From a checkpoint of a small transformer trained on Wikipedia.
Architecture: RMSNorm before and after each block, rotary positions, no biases in attention or MLP, untied embeddings, normalized queries and keys, local attention windows, capped logits.
Each number is 128 + 24 x the weight over the matrix's rms, rounded and kept within 0 to 255. Layers, rows and columns count from 0. Numbers have three digits each.

# up: layer 7 MLP up, 320x128, rms 0.167, rows 73-107, columns 0-127
# down: layer 7 MLP down (transposed), 320x128, rms 0.155, rows 73-107, columns 0-127
# gate: layer 7 MLP gate, 320x128, rms 0.159, rows 74-108, columns 0-127
up73:115146132149112093093095104132120091115122138156121130148158168162116113165141099114129160084110144110123149122137152131098153102123136103167132111154124151191101124108166129096137136086135105134086150108090127114182150099116084140098121118158113131110148101203101118165121085183108178110101083131136119134179152128130096114134152081100155083165073122133135123156133090135104161114149
down73:134110164121087151142141186117131155128124168126151107131116137157120098120147113147116145124142123102133128108075148154099135159110141150063179127129145160117167135158124136102122118123133079148106140154109098159124133106139136151125120144146187131116156152103114081146092146151109091117123136117132162134152138140093086118152118089154128130112180142132091130115124136104150107144130
gate74:139169117124133151183172138109101102111125106108099099161187106111122151128092125175099079158129089110085196125198096093116101126112149154098149134117115112104079136161080168121114153128084126117163136161114092178098176147175166137103156086133120101126170146145143141111120130183153127165123157125155070143145101115141127147097118138165086076099100117112130128188133087121104162166141
up74:108074148095132103089134139175150145175151149125160174143080130132148127140186132077160158094125179101170070135091150191139107119114142067149128060128106147128169131103161124098114132150144113162069130093143170100172122147070074149140109177115145160104065129084105118166128123110102153108140140141126163089104150124129146095158175149125163195130129118138140102075132100109163075099127
down74:160071129110136126118082070171143129145116116150122135134114154137128074144137156106160170122150155128125114150122140149120122150108133148146132103130125134134140119134156075115120133134153140129115097125153177106141107164109076123125102149120099106139093111140113161154149105074134057091114089106101121107150104141066103115100158089129149162165132101148124124062128127116166061156120
gate75:151142143107140132145135129132168097134143155199126112095120108165148109137115100169113114112148149120188143118126174138102119157155114109129095115148127148105131081145126152146149095139108119138119121137175124117103104134184147181117134132142121100127108148109110152132177119097138123140111138108127152164176122120179098145106136154119152111130121174124115126101129081090095071124126
up75:103087153069128089145135145140174143140110142123142140056100145128150148161116132149160091142150091133149151141082132134100132178128161160117079107127118129117142153141089091128156124155167117129138167092128131169100162145061175102145144126093083157159182081114106152089135136171128160118155099126125102153122170094124132138121123129081196120119137105165141161155128135161157159100131
down75:050150126101161107120110124131151139109127142145122131095151115170141152185173088127072123115153153147095118143148118070133137138093165089081161119086116138119122142148096131070143077149168111114121126106091102121078185142074154144098124128103115142131129104158175120101169122152132122131152088119159134126135096154110094129115111110060083126223141145092148146116111100074125082127113
gate76:114125148148126119141137145124094109104118081116128144100139149121175111165088100148089073090165131151168098119140102153145105165137117144159144124117149175150122146127082100146165110130115155171092121154110162102070104142117131145099152156096117111098083137141128166101131115077104115115156094103171133126120141104119113157138078135098158140164125124136120148145148124127122160146157
up76:138123082139123134140103156107139138104133097157166164124105124135117155148140132077116116155202138134094175153112144153119152124139139174110134116125135146116158084082143155163130163104141139107156101113128150110131125154131076129116136127131091165140123131118131169100157148114130104137115113113078142158140138108113162182146087153130119129131158140141151111086122136121142117156139
down76:135128129116116160151110156147148111104137114137156130118129112115095146156111130178125097151116135175141113164148164160131069152123150094092180140125116148127124129145098119126126151096143155128121116120121114116074120080134120105106118137130062104163110185141124125144134119100129149148145122114111139115111147090132137148134095122122112130097117085094158146111128127097078135174162
gate77:162144123156157092107123137120148191188170162102118114153138136107139141155119130141138141130114138136112127132076156109128144115132149150140124104132163162174137132128098121129126136115119164120154104145115162131163093175159112151128155147142119116126053061119178118114106107148119101118142152126133126122149162120102128102085134108140106142115117099131150112118148124118132099151136
up77:170125130119098125087164108140139121094117126114121115118144150122126144131144129160109092150103114126171149099118150140093104154147129112187114123108144119108117143083117143136121097079150117129117134112149162161112149191116161106128183111103157096136114154135142109151154173085128124109141125089111138114153143109124135084127153142123120075137146132128137111113163154130112128115104
down77:106077152111101115143147125147087126070118138171141155115123110132139112118136110125140161150151100135139127108128130157129138131137133142128106125146148104113113138136152142099100118101135075144094135168177108107067143116173110103091141133126126129113134178149095098142125110108114148139134136087118122083131129119170141086106168132130166127129142179108166155134137125123105160100071
gate78:153163109136122134187119144105105150117102158102101140134180103140135164136120131143120076150156122089110138127120132090116142124124148165050136099141136146114089126140121102107143132130098113142139141143123112174124100130125098090151118114140143107107151174120132149155104134168109110130105120110160150136146101100137148186121084107138108131118114109118140140139149082118097133103157
up78:127122125145133122104075153142150093119151119138127137109097133115093137133124134097127125109128144147121122157119181167139101157122126123133105142138130155157149144118101147110118157140128145134098122133147181139138100137145124160163150110122123153116103092124164129128145124094143128138129140104117142117134139133133138125168110171127169096162132150123131159093091173123159140160119
down78:182085131157096164126135123090109144116129142109103175109153116114121150107153123130135160156121168090141091139143103114087139106121120142117136104133135139102120134139151105144127118120122104120130126120128105098128126113116074098128099145122120089141158137134097113151103149138109114097108127153127130100143103098112138153115136090156116128089115128130130128136123064158091103117140
gate79:131117124127131116146080119115165105160158089146131092105128135154116103129110157140110110106154101112142167156122100087168159118138113167106111112118184117117167147091099134118137127124128103143111153135130104112133159153136187151119085129133146119123193137137101136152137127104085139118172082120140165152120134157099129151137134143149111106116147113117149166139156160094162099120143
up79:141102098130143142094110104100148120123116132138133134142129143139125157108108130139118133133128145124105147144109122147108116122133124118172151191125140135109159135152120138148105149142126140120124145111102140118090196141158163094095130198160107126115143111129111146100146117133120154107157155108105129053146119126122115147148195146144138075108103065130134149123138137160096156175117
down79:092142118108138119176142151142100161148159129124128157124108148128106116113146134145133151126131148107127129099150135116116144132114145155113148075080113088140113084106128133158169136129128134162119149106112080116175141143094116144144139079129160131112143118120113099145129133177162132156104105141139134192094089123131122097122044100126094132114155133107132138128145153081132114113142
gate80:106141111156156165143127087131098121137112096130104127118130118137082109138117139153103137147158146131087187125145120146168154202081129145121150102104100119114119127117104131159179130096150111136149133132136071109098123105136125119083139081134112127112157143142127134139105129156129143142108107117164086152108097070130128168127126125093150112131114120124117108111133141122157127148106
up80:121092124107120140129127145116187099146127143131124156118084136087186142117122133099110164120126104156173092133124130100100079078155123105130146167127125138174170139095123149103091123166164169125102147158144154108128121156150129142177119120080113161138085116181079158153171169079111118106144123146126110110140125193109130141118138135183097133136142126152113121150120130109139114167147
down80:156106121103134121144092113151126134160137139151119135120114132108103092128144123076130108119128134122116114113116154109162102143134149114162143129135153067153140127106122098131145125114127124089082103109131155111157078154118078116147138144117100114116105110130081125146117126136145120119136111108130152105149084075081123113100117106144140155139147101174072113104126148117117083135124
gate81:137179135144174136135085104120075171139095119157128141122142105123161129132131139137152116128105145132127176117113099119122153128097133112111122139138173123152114123148112121095150169121104043127136144200121116151085135121134155123126136154152143115109145139158131118105107132142125099110110118138121123127106098151125136122148079146099148116139112109106144140126130159159126121108125
up81:125125109129112130126102170169115151136164136144121157136141143122137137157110144128128138117066153090126128115139117138141121135118123114154133107137132133170120136114088107083121160161138080112138113102144149128105156120161108149090126149128124116080131162145099122141103120169122120132151151118123127094142096128099147131125132175138131164115124102134105107129144120113154097133138
down81:106103109153160099123130111138118137143164133150129126133140103116121111092085148189122105123125110168137133141095119146149128116143113149088146151121117129127131101105123158122105168131086126120125132160112095144133126149127090148087111095160140125171117136086125097125148132145149157186140117145171131180111125131147129135123102120113161115141124117161131138168131144148129145152111
gate82:126141109122096125087142112147158102122101192108107102120112091151150118162128122112129123147145136101125113124143166177103135149119117133141103139159146177074143122123132104135117141160114142161086094110113170152156095106138098153126144099113082131128133123130118173095114154160098125105098145113127160141124143077162060171137111125130127108151137124131143142065100130146155146150128
up82:165134154166113145077132113143151093096106172170131144128136173096164109162139121117126095153130145119112125140160114135126167105119098098134180141141068098193098091121135117125123145112138133154170143100147139108157153108093141154107161132121164126117122142147095137162121153111147067122106150118161116137168102137120157154151153128128096114142126137160151135153086151123142121073086
down82:095145144130143118129137181143179184153115094130153107104107154102115152110124122107124118125166116146190154145153114132136154125113097115112122112101144124144107109133167179171138181122114139143160115099109172126151148131112125146120099167165091153142088140137133113129113105163155085154166118106064094124138167142105114141103164110130103134106083102169146112137143119122121105141113
gate83:142128168084162108111161122109115093094083146127102123137111150105158134121082097175136102134109115137154125150125128148102097127156119139130146127089164123111101160144165138144135173172100150152124102124109080137096109106148095095127158120133089126157098125142157143133144110139138100122151167103145122170132152160140113112118129123116133137152154123119128139164080109143148182101114
up83:099136140091119106152091215145163179121091082104094078117132111141147142137140153160171113131138105137096149095144133152159126135114115137123118112160123088152132098166144112097110134120159135155111116117161074186133072116134174133092172129153110107122125119169131113079103112137149074138148136096137148138138145080139170125169115091111143123144139112133120185111091184172108150098154
down83:129078097136074139180101092107129132132121084103121137138077165181153136178141141142196164123177139097151112114169103118128122170135171107161116145143088116113143087113142109107138093121145135072142104137121082159093184100146156091119144145144135139120149127128161110093133173167162056098145117090133144126100146159093133191132141138122124166089122095089127120136129152142147148145130
gate84:121130138109112056120172143128176139145139104103120141151096136147114115131158095140167119119118102163115092128088141211150147111131127141169148118135140108129134109127143141088150078139141111076136130126157131160134149099123102099112170109150100128156097111129119114108147116113147131150133140146098125158123132153105090142139091128091157142119160127159148167126129110117113146095118
up84:101107168145151070129163129143135159204127171147158108123120164150134115155134115140139135124144133092129119141120119095123109145133117133150130110153118137149109163123159106143112092139096082176129131109139084124135133126138144148147125124094097124154129116167148158090117133118139125124158093148075119128180149099123145090167141115155080111109130144165121124103162144179145111093138
down84:117135194127100095128143113120163119122110137139115110102165161136090141164124108114132143155104128098117131152158108166099170128135159179131176113111135126084101136129153093156123108101089163160162150136151099136154154154113102136161104120073127092116137130095146127117102172132137102119122087110161140094152148140107145152134093117115122141101113167119151094111148123094093151092092
gate85:148102095110094137096133096145118115119157149105119088077080143115158136149080104102101130147161100110138124140139132084144178098133113113100109149101143139094138122109106108135128151119175110116119101098140128165091141096092128110116103115127119191119129151122081125124107148127170102128140159135141153094157128138111158116117141111105072120196157117177112106084161093089125121160140
up85:137117143102110135160134123118087149106169171179140108127099142146154141120154103117101163164111153149112096121143123096104106140146117114157147125109160141166188085142129129115139097163169070132142128105145116112098127147132137073093147135071110126135108099158131154147122099133127087135125141163120116138144091120122185108123129143127109188102130146134112123125151114117125123152155
down85:113127115085124125082095145161114113085115137123115119102116105072130114129119143121120130132170113150073129185156139133097186141129163143127117117123079110154103124149193110138120130121159135107114127115162114103095086102108117149168114128127097093135130127155120162075121177104148128137154150139130142103146097160102152107147135108120134103133120128140136112111073080154141126126137
gate86:167105157163085127144092150158124131099095117140107097150135097147148141117123110127126141167149125107136140113139162129160154143119163128123099106153123107115084149107121124123112119118131113104091132114149121136123139127141143151186155088145131145134108133121135101155119122084098105138098124129148161162097120087115167158136128117117138144163104164124090136107122141111143105148121
up86:139106136154151154069127115161137103126127061130099127123108162155113123135117156132156131168150120120113101170110122170105123112138099102181091143098136149107132152148149117107126095108140102114184100135112159113100134127170171150097125198148100120155155126157142154122140114117094148089106153114125119130111136091117134108141106152122134108083146126108098147143112103125098142137190
down86:197102129104099124104104111121096151143095125121086132150141095128169146098125114139152118079131149135155110132124173148138128146157103134117169088135143107128117124129140098141122117094162119076163143126072139135085206148132130123092156106070139138093119118146111069136105152135065113142135131062118158152112115096095132108137152112086105127134107118165118119117134128114090137087109
gate87:130156105154113113129162153096133119131109155132155150079097161122147108156111139115108134100118102120120097107132100153126156150133125135119142101157108125111116100099143146117107132119156114155108120148217092155126137153070113125116103143105131121098091115168152142101096080098120127129118136139100165136142149151137135095102105120117124160168133158152130123087149130121127130125150
up87:108142130087134098125121191132114084102150123108133111125095112137129094111161103155094119119109122138112157117140123156112117122116119129104080113152112240113126123110126154117125172128078166115152132117130128124157095118118117153071127158143117120112117142089088104131136108142121131126161139106162140123117136131122101130092127127124160140127144121153159104148147151165124113145125
down87:100153161097127117131118129130129132092123179173147103128137116100100118153107157112107164150092112163103119131106105144110149128120133119109131119131108109118131072125142097174088130150158110129115150154171168143096144134131118135163128140124094167092113079171154128113115108075157154131133123110143129129115113154127116156107118131135141129132170182129130139153114121130136147114165
gate88:165089133189152084117103111134147129133143128174156113119095149137158113100124129163136152120108090116114120120148173107094131157133131091161135111107116143142138163120136077178134103124097106107180162150180160088100169126087120113091118157123130127092150091146074168100134149085086123141116108106129130151095092143188074139126131117124134177104143175127112150143140139155106113098121
up88:185096130182114144122082133142155119132100154114129132131084138116169120080137105136098143111089142122092120130135140111151108111097143118150131113133137132121156131145117112128154126107139091102157108088128134145185148091149152122138140136139108136126138163152166145125129136135162143106100183167119139099162126134136126139141176130133112115096147137138124147138096117178104114144116
down88:106140139088171132127095144092143141166129137149131132152112091172115121134155152100134128133135134125113125119160115119130149119133110113136095155147096138117131158128139107158117134142132160097114134130157151101137129107109139107119134097157091112107156111122085104161140087144109109080133102122110120114129168122136065191116088133131125140115153159142148143110164140115122170135132
gate89:077113125129118111130136120104113139125149145093185075153151100135097128178125140110139110127109131122142139147159077129145113127106128119081118099113146107135130132094087177149148122153117134129109133130160144140126115128163128125099132101134174145134069084137101146147139139165112112127127132121137146141157118140137144109144082126116101115125113146151128142174124155140140121130135
up89:116135112158130092114126115123120099112093093126139097117158121146156094138116151130149121153106145108154187155120132104141128090123103116104120089143109138116137137150121124140120172154135147130150148121146139133120118150122128090092129131104133118116174120090130129114108169129157132151114108130162152155134120152163148116133137127133129155167169103122148142175135132102128147168124
down89:164153151141138168144110128113135137132155128093139113128112124100119132138158140086147138160140133089110121126131079097164158110104169101133093128122096149104137120098098140161143110109134112126120106131123107134106112105098201139129143123160123124088142113162145112109165104092127114167100137131113116103094125123084096078108119151151153134108121164144098168148146159128138106145145
gate90:087138132153112116110139105139134120158133143067110097150094136107121179106103109130103106171104089145130175083159108115137171133151103147078165156089111122165161091131076110068136130115084129111120144178123122123129130104155110148108115097155134103120087105161104157164140110123076114127174143131171133122146127108155100123159128102084089115116121146110134139153177136125164122108158
up90:111053111109115098129134135147158136161131175102045133111121166122146104174071149122154127169104130119116151087142143146148191133150078113119142163073119124149078133061134099075192107141084127145118142115130119068122059155096063124145121131147104066098117045128172144119195085113112162091128121115151141112137132122146090146105127135108098105073121175115092117127145119133173128109153
down90:092164125142124116100109106108102124121109070061119091115152134119139100175102110143134120149134100122111150132112121116124114128130057137137140191119120110100118139103158099120132139155089169116098112140107165130125129112108085135109130155126191098140136150107140129128116131147109168091161109144120120125142112109162144148156122148131133119125144162177140111162099095140133158061133
gate91:101133131131113086079140138110157111173089085067127120139125159092131128110118106128136123143153140128125132133098100093156133160121157127119114151121130139148131163118154117115102118130172126121155171149110088146148085139114153127102173126148124105107120143105084114112146087105181121114148119097107110079127127093113105108108134158113159089134112164123129142160124169140139134100119
up91:047138146119106108117136122114114157087093135107155140144142125147128099127099104127158130102106149138116133087119103166154146168152105111060133157149148125136094129121136074137109125153137112149127107129157127089158143081143059146110111187014148118091144149093115140125101140116103122121132136114131145099111142112185167082140146102157146093056128105146118100150117069153140165114136
down91:136179145174129111115113119129111164117132158106149109110178096148130069113104135134150059114137127139118118140106092144128171126137079137106132125107116137102134171161162145110109137115122136099144186076117199132110138120140133126136105165171110126137151132062100150114096126128107126099091130133102106132135108129114188154161079090144156106106159120130104146139085130189141151088143
gate92:106054094134142151120125120125128101100086118158098068113161123126092152144131138140142161160147115154146156168111104150137153182123125122129106122092112117108120143113154146088101125098104093142108128165123159146174140122138152121079159124100122137115165140125146131158099138154125153121117155122112116129111136143139106134138131116132089135126169136123101139112145132118187171098132
up92:142166117138134137086125116126116115137116134137116179117116140094113154175107139148109112153152190137130110149120132159110099096104160138166089141144167145153105172114160133127110121161142133092131141153143087184114203150177116174135148134118155133131110071122155132111102109077126083125158092130165158157135098090134136106109151120140082158122122090154147098139122134133133091172145
down92:130126126088196111196125127129146109138146120122121141061149118128092149136137191114129128094153129093157107113142085137124159120108151093103097152125113140142148152066125139111149121160137114130080143135179113111180097168098103167143126138124106140146113132135137155125176133105152105115142089078128136118149134107152166096096170128090148122151155122114121093128117122102127081128112
gate93:085145146169170154149093123143079137134123130129139122118170108106144163110161145140110134103129104138159130167128103155135137136117140127153118149127155133115108134115103135146171125090117159104100112182161078094121159120172088135098121116178135135135146155158145116169107124136125116102126115099139112121131169131132150112107113132119144111157105131128120148158172125095088133118144
up93:119142119153139142083165129118132119148160098160117113134118131130137125154125098095126110136131140161110083094130123131141105089149102115120118127105106095124141154098113175132116110136090077094121148146104134129148118129099145113177128144129190135131099088139128138075136111124139148115152122122149128131155110126127121129119143107122093127136095152147138121150097113112128099137090
down93:139120143141164103098138094143137092132155131123122160158134152117112125146127125092165138101175123106092116117101145097118126168114115142126141135120113108141124163133150113151140117114131101158158120081130141081172140150143123120182139140109118111094112109139097158133186134130159121127127127106100101122130114126157135105083148110108127128110134109140106129111115133118102144107120
gate94:133097129136169112147137129099090115122103127130130128120141154110155117087125156106093159133094156148168140142087111132107089144162114121131172117120146107168154103132128169098137156122147145125127109161169114116139126098127126132131108119124113181149124121102084179086164112103099127087145166136116097155151160109153106140079195099103143156115115128164100165143048091154121101112142
up94:114139141127151160145146122162115099072150123131137117085118129121159128118082134154142176152117135103138139114108114144127129143163135131143109068114156137128084153168127137116134112139138106130142048130133124142106111088132116137123116138096150146074128145131111123119132104124167126128123124110144114077117131099142143150119120158130104088161133123130093130110109148071135087102072
down94:129121125141092125140097087124132160121134105130108094111116127138148129119130127138144142129131105078124099112122116100125128114120097140095082127148088178127127109098102131116104114104075131137130118166089100126155191086149123174184075147162135145130104134154123139141079093157129136126119155120138093166117107148095156122140086133141119111145157158150188080152154174094126138107168
gate95:134108113109114111134141130121090158114157124111128158173172147063132144107139146094165138140140157113152135136143140140132124144133149098171124165116109163109168130076130111077138174130145103137149113083135114154135145115153101141120152137095147135123141106115152133124129139186132151110092120128130127158141130156087112137137126131115127129107141152117121091102103109160135113162130
up95:121122126144136153142135144143146103133141186137102086108139114125139133146109154136136146127173137130103169157128127137124174118097133117121115099124117115143112149073109138103142131103123135108118131154108104116105109128138166115159128134140152093129151136134076154148137132141149124110126144150181135117160122105153146103103135120154132106094102145132116160172144114152095148124115
down95:159137122135109106100158107136120140115135085148154167155087163158132109130149116120164121133137149135158138084122134143176108132116113149123142153137112139122096119168127149139129116113143120165190144125132141151131125142122129137143135118101140156119132110111143104154155184120152122126160135137092083123156126134093123107131156092066136095136107101113171097093141149127117126149133
gate96:132132135117103152121119118154086085128152140129144122144153128135142127134128106103095114146102105091153158135128083096161145118139149126107153132109120127116130139141102156145165123140105076116136146144106131159127136158138122109137119141114142094106158140106156145125149126147127113109110115142092151106117145114140124129141130108109151131104132173102142160153142097133127133089124
up96:125121130112097099109129096123116104135134145129131128140118155118132123111127147132130128150162136116102124141155145152113122137130100134131126140135122139078120166133110096136123109139131128146089114111120161133148117137122114111151114115154150167155125118115137122116117127147131122163155112127111148148132145140112130108113135162173162116159139143126135119164145145129139119101120
down96:118147135168184164113118168107128122088136134098135123127130144129130115132129107091139103099116123122139127130086092065129139148139173108114137092121158142166141114158103161123137131133109120101163144168124109131114136135125117150110132140112108131111123134135135116156168119109115127126121131129135107108138111107149112144137139128103069169103125107106123127092125105129106126115128
gate97:110130134116122150120129172114141098189106128097136135105104098123152146108146104145165121122173141135097118106116162109127130140145147086151112138125158089105105132113087161120088081129113119082112172167150150157137129142129156123088123075154119142142143139130114149121100104124119093103115155134121162115135178073134148112153082110114162078113133122125099087164102150090066151127126
up97:116134149097127143085115121126118138104128071161168146173123116124118106142139120126109134140131106150078113156112128121120097147105106128139103109128130137100119111134110166127116160142138071109137148144168118104130118113104110159175084174143172114147096134146142092132154117133147142119207178115088122132177111106149139141177107100149143129140152124116144158080126142166173138157091
down97:145091129106139134119129122162114142144144138112108123129118089098104143119135087067145189127133104085113105118171120140124147119138137152151116148109169110092116097104090067147094145144153116125130068126106116114122104167144119125113146122109132135157075091135092131167169149121136096135138116103089179164131112129136113096135106098112108104128107122140104142135114153114156120098108
gate98:169095107176077123174126102122123095119132099184128120106076092123129182136142136163162089203145167146142134087110128151095135164120118117051124092143124185161147104078132105126137127139104093099156086170157066170173158139120139150114139123130171129177138139136101124127108159135118092105109135125129135143158161177115153154169125143139129113107131114123112111117087106138146096146160
up98:187164159103157146109093152136143114133180135174107156143107098103127088141103121126107149135168091117106132126151142093090105156134173120155088174141095090175131108146132096125114103105176087086135129117124140097172153142112113170146126146139135121112131130191155128143123098116151120138201149094100124134139114125170104117134150097118140125086159119100134125106127117093120082138134
down98:184098124161158151087153120133158126126117149129162101143147139104169151140112167110160144165088105174093171128118123117117107074149135114105125100134108121107100147102083094181166142091141141094143123121155168166137138134136121099138166155121131124117139106134125115107126128089086094135112111154101067143071105119076139163120130157126138093145106155131110154150103086141141099070120
gate99:157163113106158133114148109156139151111122161082114130184092133119142116170104184124123144144120152102150119107134091113140158126138167089136115103120086151096149154127114159137137132091109130124118132151117107148127079131149101149102133178150135155142120122173129128086114120126146115120134131122206138132154118113121087109122144139144090086121171139149119122133129112117158094118123
up99:118158201120104107106144140102151132170162129107141119136151089107124113145168113125118145144161095151084136114127145150125130164112140124136094132136133114129155171159155133149103129095094121141128144125125158102107140109108130130136061107142146106122114130079135095148114111137130113121122139141121116131140069125144144153130101137096150113136153150122135131080126109130129103128124
down99:141135116126142180130151127170129084105130096153142143126113144136152140157078125088130147131100146163193119128127124145137144080133144126133138120109101123144130113093112123135131165094134162125146153124120124129120109173166152115158176134100122131128115177193136172116111145109119103138121143150168133132141132166098121137139111156165097115136094135156122144119120151101165140111136
gate100:112123107164126099142142103100104081140124161102141103128142102132150128141127129137138104115132145113126075103151132102130153097123140137122119102121172162151141108076169132100143155124120135158124121115118113157093097168153140114102133129133138110111129099118114098174089130142158144125122120078146108095110091104106143108173151144146133126149136133142171153090159125117123111158119
up100:112169144150135087092178146145133165136119098137107109103106107108107135148115138111164102123111112113163104149163174145121151155075090095144098115185089100116136154119146138159110123145126117118188108140127173115130147127085153108117116103133106116189141123131150122116093124162148098140134113159129109129146132152136135143080138126121106134119105135166130114094109128120090158107126
down100:134082145116130144157132129094130148104078163138156081120145144155111156132172121109129125088132162106142125174138162096152139130134114150164146127115150147125131145111123085138120107120125095130148114112125074108121067184121088133126114142136099160133149129155094118169158120151134125133114102091138123136132093132105140113138150101162124103110154127109182157126177152133115104166098
gate101:125114114133146137133137155126119130152151099100138102120177083088106152112164115110177098169122106114105166082134181100131127130136152138094098154145160135113151127131134098145148084101110112114081105124174110123139127179121123112129090106120131107149115165094126131112146153129152104151158143158142125097100098114137164168158109166136115125132123113116128172168122066108129123172108
up101:124149166065125162129132101112119146113114074104133083204155145130142138125115115126128164099138134112116122115137105177143085107101125105106123106120156098158066140109170106128185086088151111101122140110141114130144178135115155135120148104114115082147109137141121131139160153135096111164148163093138167155080087109144132108157154118118145137154098132110134154148142163113122124086126
down101:128108152120125110131156149109136131135070118082129107101089113121141098107160140108147159142157104145117146137095146083114150120189107137137106098109143131124143075125150137086088129146084118132155077137153162110110110124160166164148149138143167101167137133105094151161121178120149095098117095147131134141131100136147138124160145117149070099103113159135108181101157052113182109115129
gate102:126151125159144150125120123121138113121159160089140147136195120095138126153134075139107120071063151137174086131135123119175131121085114130146121153087124152112132103120086139120139152112129107114160129173091123143153166132142114131143149158128126187145139169152154109152134115137129120125070110117131134078105131077109145081136162128131125110144157108087136118130110104133120135120080
up102:129091099161141132149149057121098070125147150116103137168115133119161155146125064111103118115121136131139121128141137132132133113151109113104149115102157137126110146130092120110143157128146115085145124155103141146146154128140135116157152161133156191142145135147129138132127138143159135117119099118135120110104160105121109125150133099138121094167136129105115156112132163159131103072113
down102:093146131172177132093141116128156116122173171127115138149114150102117175159138118114119131114109115134133141139131089117139132114132121143096097134108090134138157145126083131114126179117114142139137130144119127135103141117129128101126169124095162145124141121140135122113131124101153098142107140142109119112132079122112137118107132121155113125120144142110112144123142115152046137092154
gate103:159113102118099121133122087139101099154087145103126107127152060141080101114163145111132138135183118126119157116140114134121149171115136149073118118110152121155195165147134091138113137146117138150071144183160160131168160132120159163151127074159134108138100149130145138155138165106128098181141113124146158111084122145102140162114130095138120147110125100105149116129125124117144125125146
up103:198137141196119088122116153129154082106140139132122134116140114112164143099122161145128132134134139099142135153130154155136127139144116116120161069141096111151124142140118131132134110130144105154125104113130129110148095110126140139167141062160113150157160154122141144133093124139124083102097061140122174134137131134132117089128117094149177126125114138141140103131102111171103107124083
down103:158140084118128137148097144141147141119102109120117123114116093099121084134099112113089080096107093129102137098132142100117105141114126115104091134148122146089132128103135136087111206100157156090158110091132168162132127108162100091126142143120134114153114147111178134126154178114144176080107160146187111099184125159115113149123168114150130101165135129110153181132112102155158129116084
gate104:129146141099153139100119143103117127158179148143165133158135112130087121107123094112103142078133156160149113169150124132124116138187121120114126146123132105084102126102093113135116091127149103110142194189163128160175164135177106136115120182109127148110102131125144157124137139145133142137138075110096107130119135127117093100127127113146133104088134092119116148119141126131117134164089
up104:120120121107150148133077143135165081122154133137114134109116133144143136103098096123125143105144101084131122116153175118107108130166140104132114116085110155103101150102097180155136089128142124085125125164108122112157113165155109103151147151152138156148102104181107155154146090169105109112159131152128148092089143110161197111116118111128141139090155119124126201099145113110105135112090
down104:021133140122164138121129149104106093142152111135110131143108148127146122149101089086126129097156085117078148147109124103103140130155127152106117136101099124119113153143123131113132154121145109157127134134139107141111130153167124128145137174128120114110130147100128142143144146155175094075166092126116117114111136129115092142167135106157116101125157113116130145099158139140108161138116
gate105:105107130128128113154138165129107120139132125124140163144149097178129118125140130109158162129121131158146079176163142203122136090182124127173127139162163141151154122084128099163139137126128116112110167109122134095131127129145128176124082124116106198160087150146120106077153079090147130099164143129149202147087153154178081107102164076124112146154166154095153117125151121141154094098143
up105:164162150170144114125123058186155124139098107085073122118132104114111165156139120150130092132169096112126119118089143135134150098109105061136164125141147096100139149128153135145113129082172136120127119085106107147092190129135144130120106111143126127148143109137112137104146131122091161101055139069112103127111154148130127115152121158122148128115130121121060118153131103103128138120139
down105:157108117116099124112129144161130182105093179092077120157163184098147118138159126117135110134158143120113137144165170110153130109137123086101125141132157104111103132142118138111090128144095118129129148105103119111169164134100098134094089152102165163091145131108112111143178108102111141115149083138086138138106156112166125131172130096141118104127165151139103113178131166164130133105153
gate106:116131137168077116140104153096117144097134112100144093117125133148135134138131128133108094131134096118126079115161146120139147108126077172146151141124155092143164132144176117098155122129120148138080119124121179126127117181096139126129125129145112125094126160184127128115111118136099146162179106103129132125155090118111147146154075096122106094153144107155118191171105100074149155136141
up106:117091164145088141119139102136151137130131136144175181138093141116123101120132161098177142137090137104102153114110166118129114150119079116143074100135115141138149154111107117151109149115146136118117145137159153147150150176148117134124101124103107107090155118179161069134112109094126105115089086130129124104126121077112133164118148149149119141163122078125150109109124131117123156154132
down106:150145143114177116132105148157131117094120142177088146166121101101110153129141113099117114136123153123135141103149119113113157145115171126136147130107133165151130093154146114135119180124123143143111083155143137134105153118101153151187106081100103142139149148164130147145124130129118108177139133136120135072140158147137134132103158121148126123136124201153113126123126128116108116150055
gate107:109128141133096136160130137120139085141140164109102139081114138129144113118068115068101153069098150159146136149070159127137150129070121128149132124138152160104152096122126116121133123095110122118107135124150173187096104144137136138110144117109093115134135090138106106123133137119167147131071107113124116097123101136141117102123141160140094142124101105153092074160135106156108072112139
up107:101076108134113153146102168112148126113138135150146134131159099151140110101132126124114072125120133152131134144169033117143116103144114141139136127114128151157118093105160124136109127122146161089111137131105133140134132115125103110109146153141128072098070104154117137117097109105107136145122103165104147121077151122137137154118091086163139118165103152139119153086179135118117151112138
down107:129150130112121133140153133110135137147151149066136119116104147139115121095149158146123152152142136134109135121180128152109150168122140126120172105126117176144141107150124116153087094099109132111134138095168124093138145067132128117132127166129105183125104120145154076134135146152195110175108147143114100157159132104062130152099154131154179107184116147172118123083126141137142157115109
gate108:161160107135143111135120126136162132112115166074124146113104156140117085104175127163114143119126113080153167114133106168148113149144122122131130145076136186123125119165131096114149098164113144096152131148118160130164115179140164114140132169114149130123129178124107148132117109150095131153149104129105121137125107136141146103153109119119138104130111118099103144106121168100149098174115